Part of a small language model's weights: 22 layers, a variant of Muon for these matrices.
Each number is 128 + 32 x the weight over its row's rms, rounded and kept within 0 to 255. Layers, rows and columns count from 0. Numbers have three digits each. The size before them is the row's rms in percent of the matrix's.

# layer 5 MLP down, 128x512, rms 0.0515, rows 73-127, columns 128-255
102:150117124125160130119145125103129130052119119143126134104117117071053108110117151157116126093134123125120154140160185175108102120159125102136134107106122094154148115138083157104117153142134219116152138127134175083143168117126170096144123155143121137114109148129126125107094066115103126105173094128125157206159144128119104147132137128137166150085144153118125047138108092138152162142149
100:140110118107119085132107123132112162195096106108153107120115089137160082165136103168118115107111143165134145154133155130141077099126116109107134152124098119127113203141213094093124210087132147154108167138137128129130211028166094150136142132079143090102113100135157211140124097126161101105112159127098123073040180116104136192124114128155130106132151118100139111083115070137127082123082
102:086115146202078152191176193113141115208158154114147117134106124167108192095106136105074131103183108156131132146127115144183150099101140099162138160167073093097167139195114097167100114115181129139140084119142083145106145172128188173113146155181099135143165143157166138169088180119146127140197154091032100096140074094101139142140075118203148203135117188143175108074147155087154110156115
096:171122124179157133075120206138093136096099107108196110134168131035219193125162150160103136082104149101145191117168142142162098155145143154185114139122109210090127084142106136100142175187166170136127091080128126076091122147159111123136168134127149159137155122118140087125149111124084133155135116134149122128135197128121104149078099099103148198135089089091143155167164149086189081121153
098:095108166157081108157127094163107115093162117127109113110126123170195116102155083124122118147108170111124140142059089079107143123086108098135106125146205112130164130165093148191130111173081088100079135093083109091194104123161068122135121107171169135084165109166139149125084106114098130102144125126145104103201173121190137120107175133110103196146131131144151164124121127124117116139094
096:155123115160159134134136104160139139180220150106128126137144123165052137132165166139068139098067094141099105119167117132103127163061168146129115108129136133131104098201120114214106170110152023137122119206132106153092158116106200119123150150187105117150107112179096075086180193149146146160076110152046057146139115155199157124100115121115129123107113088136087123154177105120083109076220
089:204131105160147114164081208090129145105171168185154142145095085081151102132137072152141051105144126091086178118129165151163138114097139140126121186092137115108178157119108174147120127066154130117125102090136107136140113105119214138166145121117051105162089098106093139134109140136207155097117130127126128149099113170104120199168176160050179167115166136096166139185089127105119140106186
101:166116168078107109149117055142157140141131123140136131116127156160041153139092141140114130131196122143113140101156123186085117165112116120093147071149059114139149140156105137124139160070116140118112113215155062072159150174131190117129129068164083124122084186117160157076079167149139122067181106141121125086134081136201176093144099142052105101112113148116156135133050158111153084131191
094:131130164127100155120127132180110147141136109132108114144150102168144110166108110172161123085202115133134174142162184182093159135142147150134121149135085073122147157129168171067138212068149217134118151101130154073119129147106099108168105125151186123136172076136091135164115067138092126121185109140102123157144138135116136145103095121165112155122142094128119145102085111128175111142129
102:130147159166148165179125126123123180158140142122127112128076173134101145127158112101130066101113166156176097104131086112128091134130138178154091167138081144070165125118079146052121169059125149130083104108091103130106184182157093147174107075112125112107139112148108094133148109109191154083212088120101105142133122107094137060064117168118131207188096030129077115149121114188119115088159
100:144124121210082080097065083101138145170151148144091081097050136156091161147161082141121123200151126136177209126122170091126151103157072154155078082135053109103129141110094105172134097167126102097138139074143115136107128179167105139139137139148115126100166056119129127053054157119122108168136115163162164149155134068213123101110162142138127089067147115169142129165120166160094160174126
099:140135125114137109152123161146123120131152158142115176133070119180163142156122065167144078138158122127133228156104196177108165116167138123105149132136126091116111148115156145113158125123105131102134120123133164140090158101184152157129120163127142121146073121153115135140193064131172145146111086087150118093170153074163119143116125141125118116195161172111129143127092142049131138164182
099:133143124094112066120070139199178116084058103112157125121103124113089142074157151129156048084146164176190061079123141109179120129127122109107153113135117100124070101157127131110129200062141103120133173110087154123114082127162091112190137113150084090103155137151087128167102133139039094112122105117178095164075131120084155093151095117141108120111110119120095128103101180163108106071143
100:048109090065132169120111110108098092125123135124123028109101131104176125043120101106137189084124117122151206128113128076101126134067109161181203146136133151132086170121192163076126162186072103135098105154151122091082125091152157073107115150128255143178141097152144181122128163118087105163069136145167124127128091113137111109110179135149079160197140172124147166086123115178099101075129
092:110125103164128114126104078098120154115173094122123155131126182056116117109118105160152094112087117147136160121143096111131145139168171150135090158120148172153136120121200114197128230168145114111112087107157150132101139126095093141140134100137084143145096115167168123161157107139199149072117137146139106108162160168082021094132070114076139168152148094145146152177135173121154140163186
103:129127147160127152151129255182136123182114109171095151154154141152139179195135141140105082246134109081138136108112188114107103101134135158128106100151082105155143172203127179140088106135110160139153115192155104165177082102085152116144174123125141147149174136086136119122091147119135103148124152108112148144081158119106133135100152110196162040157115153125126124186150119155114160149153
100:075124163095147155145127089138111151193119192141096143102066086119059062190115078145105161150123111132070112109130162153104113119126152131153103102130132135158104142167143152099136073069139111142159186102061130083089091094150141193118123076096101156112178117152100140107148099138133109117198192123116099165087041115185106139084113115158158161148144153128112110114094134140167090091126
099:186141106194086093071139121102142116143112116110085126071159098129157168059079114075088176065115147120126120138134137156163104096097067080079171055153133153085156132093122132123127255122116146128119094073085150139119134127119055124099086126113116112119100098146127157101089107103174149135109128094144122138125146123178121071094141111101087134129157165094115061132125124074133067123123
100:091117110160144195133126143062107125099187144144155128163085134102117119086156095109108103107160123150113143115128175142162180124111171129136153140133120152115159073148122156081148137140118158105135070132189148114181086160119146144130090117174100111119090166126180081190138110120139108066175095137153145149140112132204063084126174154173122107126154107156134164165164150123131135118083
099:106117092073172104105162136160072145123188137107087137126086092076171113197105104139139121090175091151062124143100104094107088168128077119094147123137177125071115144109113128132123171245147116148110229133177192145159107107089110086129128179077097121113085160089091093127179158126190112108172156153108117105159191135069184143145132158049068088172142072125134149165155124136166109059136
095:147137142074128113127143121106121091090165063129087136140124103117124103205157123091127075193135119179121214126078079174164159120121071095108050107119187137164117119090156097126113114143150110146087117163142118123129081144156143125085103169145174091151123129105083123121076125122128106070161132135101126088146114178141155116126165068154097187131138081141175084117191171112126144097108
108:092110146117128114172139059151161125095043096135111147149153124138170074091103106083177136097132118096124098066166090147086104100093127180104105146093132141130099186143076130120117097118092159128086124148086079146116116139110164185093127088170139120126069112126092195181140172130151123109124163141194133125119124150125161170121148103123129127127088085088125079132119143113094108151184
097:089136147135133144127148148211124117144095091116069122166098142117142153113093114170114177205133168163173113138142143185156153156157114109131087057113123153156081109060089178130129193051121152097173090075160070114106127117096109129135135129130115107143099157109093111148164079138093126146149141119127140166123105103059121128140212117140175063060089190147122047098138105078090088166127
095:163117131087148141071062128090166124178092158076115145158106150142173106144069208142150152117136154119103144135123157155124126120148183149099072066118178107119110158141085099128119050086111126150120075100149111079174050186127167064163142090112143139109120111068151166161109065132096086141138081176129171104113128071158135103104137115140139163067090135143133165151107096104139159122122
104:137128126112144128108090188104133121174127166180139108142164115103160140099093180170235163173152137115098142143110134095113123103106136116135194148095054182101173151147129070143130073214131131114163119176192138137150191153130101126117132156148172127129156073130097174146123108126174135161080137190099144107132139125133143202132090113121111146082126107130129160083169075134129142075135
099:112130143121038046163125128151147142074186149151121065111051119143085157066106111143113172115154109158096132144172087126186126137135085094160167160138111121172191151155139134063101158154089100112131143091168149098152150112133114132104104128170137162122131089070128193064160194134146151170110144147128135129060152123147181116151110130203121115129136198153093166132177158130172099149101
096:133123156105088137149134120148087089099108158115100093122158118136127095156131079159128131088120111134073048114140128138080114167130104134113167127123122089130084086100102081127084117152178125146057124171165118153142108135109127107150144106115143161100167120173140110080157197132156104161105107146180136117135186150204189128141150114131155174131126089148182128145132158100121136131135
096:140133137118164113163131145056078104169146106098087083161133158157124110141113143155165071177120105144059162141161121134128123136139142141125222178100089112147086091097153113166151075146136065125180132123061130180093107155116142144141151086141140116106190124112170154160141106133111149092101176152106159065117173107084096153129064159140141088151139153112140087185139122131108194116143
098:130121141114163188131181157075160138108156051151150181160155097128189109103109161068113112130154116097127077127123131071137166094100121139171167083121122081076127103130162155157122195182135152155151083123128061153042107152155168141076177193126154100140175081136153138072141079113117126102105092152147113164120117138042124155159146104089160034119075183124116126128120135126132174155161
098:100122106155143140064129069210109122050141127145136114142118155085118127135118180097100097157177105150126142119160133123172102143117183124140103196120205155103054115103142135171205097041115137116143145162150109107120093135088118155106118118186161125128050081130152174146109093127164157083083111149138103094087140124162088132153095112083099181140157181130108098087085163187121160115168
105:099125124178135140126145189119098135095170131126096149132104133145140125092130179100170077156130099112178142105085114072122170120117121112123110158137082120122160153153120129110095118180155113146165113163102160077097127121122126127124135210199119158078112129202122135119111144113110138106144113132153148140255115124148143098125123130052157059155157208114091133121098095104084157132077
105:063129125092103121124146028130114117136110110143161106147147090142084092092145153131103100129118153107169159114162137137154102141111081102092080048114166144107145123111100094141132148059108107138117144110136112123174158159141175106130072175094000145126104084129124119175100180126067130158102186107089110178063118117098097126128136125148126049118115075174141124103093098121076143170055
097:133122105125128099114124142207140151155108091162142164172069120099139096122112151167163140146139137146097086149083146135172096164141124093154132137158076087160144173162079145132131163158150091128168106140174124125173160118118139112127188123116097149209183080053143124138150118113164117114115137120052120133151136090139113105120145108135090114162190179071138052131138114140201132135148
099:178133129170128137130170160152172068099083114086146104189157125172131144179151142141163156184117140140105115128093152137116160134104102072138085141130119070166123121096175109165094172220159118120073127138183101133108141086179068189132154126172115125126152065140134105169161172121125147138106134154090078042116164153104139152107130108102170150078169111130196126094125147148148134125137
097:131126119118167107136191139134124123175095087102200171151052128175092129158131131109144190160121129112178047093084107156134090070178160164102121150082069113115099105125147118127093137146145204140147064142131112105114134117108096165107093079129137148113115117125122130168154149140112103103171050113103126115120068122228157090105142130110162179117038149110105131090121210095124119116155
104:071139153144090099155108152119143096164178105171118089192126132131113099145140171159140166174135150155081122115143170161130158186140073087137080123095102143141164153091152174186160123066135133107101109140156146116142131098105132135136104113153148127133177142129113144096113102134133182143133076101060102202126148104159159162105098144194099097160151064177147137095167145114134122154184
106:108123117111132117176071179114142128129129122141130123139182120142140163110150129156139141117124102113088190186142079112142136117128132150117073181152106123141151119117126163121133167030193137128201129085131084118143169146140106103127077158122101138128156055127092135147150117123120141033121155086171118136199119145136096173122114050203086163167178178112106100109090148093073163137080
097:122118158119142096118117060107141206141184086122164202110158158114202083160103127159155138177129108175149117114120144173131089127036150091148115081131159149136109148125108159046110141065085194120133107119165153155155186126107137153158121106121128109113099161108110098143120135120146115107185113131149125105194087081201087181094112121058100042106100167118160148153121197142114097122066
102:194123104179078138173106132105160138127071163155182154178131155111160140144110189092151133145136104133130145144122169096091074089132131098144140075116085140195173163069154141107114157143105141128130071169158164152128115189130166125093110097125226138127120198152141151074106196124146110123083136187109160070126120099145119101108148069070118048156110154158127137170104064136163123139153
102:157135134123167171137160165158176116112096154121117130102150106104126198097158150143142155084128136131124186094202152144095137131157111131175107083081143137158149061104102153112087161155120131123119088133199119122107100152115113137155156122106125161157200137116128108133122111117158108099128120103099152084143088146097083109148141171070154111153168133147128137177061133174130135144048
096:085135097109125092135152146186063088177101120082181124101128127164048145111078167185074143095087128140173050140145118140135133134185122105090152108137126128155117068118140159083123199189179160123161124114114166108139133099173159154144138196070133199138114199096126071068132159133142124168148195105167095080104118103146103167112117109180181124126079128105144086147044144201141114116127
102:137122148063167141167144085158130132133110179142173183136128123127149109097107120138098056085151147123098138109138121150110085135138168130170068068103131064135133132106090104081125162143122223125089149133135129172122178150143115161143138131087200107177122135100108159136132121117169131102103127105120143173166076145051144082146155079065139130079143160105127157138147118145070101132099
089:173128096146164166103080081127146118161163084121089142141093105143114121114166127089132089110080118121077077120146160161101126132095090162115123103129159075097182113185124096106117139130164127143049147072137130161109082181122032121136100138152199097109189128165080087149178122141139109103174123078125075119132094127113089134145067154172162138108133152118120155111056104068106138094139
103:103122150184063119080147106155128141098119102165133121164084145116145158107150116134118117121113122179177186068111143147154080118112192138124119066114056133094118185149110147117176155068081134096131107120138115099076104056094078095138062156127137168099191111103128169149150130115123176137119053127138123150166177068086171100150132164148103187133103171134137096095136130154154134077106
098:074132139062129155168143167114136148146122116105139084078112145092084132127126122088129111208121157090149171144145113118133162121155090138132120058109066143164143132161112090046144134044147150142152152093124192168183095146138136154150128129144042124150057139128088139120109166121042130093128141115120140135119078140123134146127159125169144192152153147140098137144083100147164155135084
100:172121101163149076160117107116163103146104112151188134107151092167121149069061103107128150174121137149146146112115168127154186172137104152163131142174123123042186148135151134066156130124139130130161119054118143153075159112114128140148094089097125079077118173167125104119129133140079127083152110120066098111132169060128174146146116109049178145072138042143138081146115117079109122080125
102:091131075134104132132128063122095074143081114153071126114073131146142163142117103106110191113139143059080176162156072219185161109181100130185160174111145138082157171154074147083104114202158107148161147141160119106156133107135053150130125126098105162125062159120126065157138198129048097081116172099064133134038047099100183155124089131130121157142132151139133155123118153114099095085148
100:115140125062059105147156142131129159103101188147107127093057112122185129169090111152098152188123142136170048112155160129184132140129102102131132123137099187129117157121153108112134066066089116141123137124110153138134172131065105148176114135173078160121121125151126161102062113148107100141112145153150120122155024161117171127120159155102106206152148094102141137127133186099180133080147
103:044119127065081119122117116093137124182112161117109142156126180116105128109146113140143150073149125188131160105107181100146079149140107143073120114097145212108097113159147110153165181136137163112073115075125087120081111148151120178137155024106132141079126145152074131093099178137173145124084113120151089126160153133111140089121171114163023202136129151156160121070122105144070152167155
095:159123185147142071121099086106148103181143109145119127117164100176054120079122160101156122215123079081131110149138160146161109168077099123083135159165171108117159163156069107109108149150088172104139104146125154127138098124117134098121147061102135141119112084161086161150084144119176137054098085155167123082140111106155107151138163136167181122118142177119061137114118137109144097145098
102:100114109135142150131145136117121118136176126131074174140087109195139137071122154118107192167116170150115127114043152142107128097116121100123123112169164136120080114120122098199095139093085078133140101179152157169122095142100114156126117091199162149131139120102154123137090059132089140091092190089182092126159199143158074136112161100125171132123136080130149109130155095156145135089093
098:087122150122115098128107074110121112151110122087106137129144154187070116147079107145153137045162113142165053126077106160130113110168048144192161157122121107131121106132125151114113183138153140129143160093111158112139158142148118109165171123137138094126057168123101171173122133131085104158100152147114104146182121091046126107070157114091189143156141105114090060160093089128101105082119
103:181128137164159104064115114151092147146111137184169139119108132118116092097090125121064128103103181152136069146152088142166103122112064126178131081071095165093129114107134114198142140089059168153167146186091125143187095107132101052134203098108084110131055105090116114135118046130098121068154144149115113176108150136185157163113139153116062138142112110138208154139112096145121151061153
096:097129158123101097090141137166167107169141086134110103053163122170091106078115095136067168131124169150103125107104154132098117142156140086076133137097070158160082116167150149079128126127165113134112099132153117071176163141163167115160107176133073116133182196138142087142056158132153136113122115204148133118167135089088135092141077116146186145168047134142040092139151152156163117088087
099:060123089106109117095123162126073121234126111094092152145139037084083178146134123197140137139108101148119158177143099091116107179125164121135122062102093121047123149103115126139110113121156153128187181136103145166114070110143120137155113107124076128171125085136139101171172176134144105148102072125031099111064112148122057109124162120142080149177120125114035114117141117082137133090084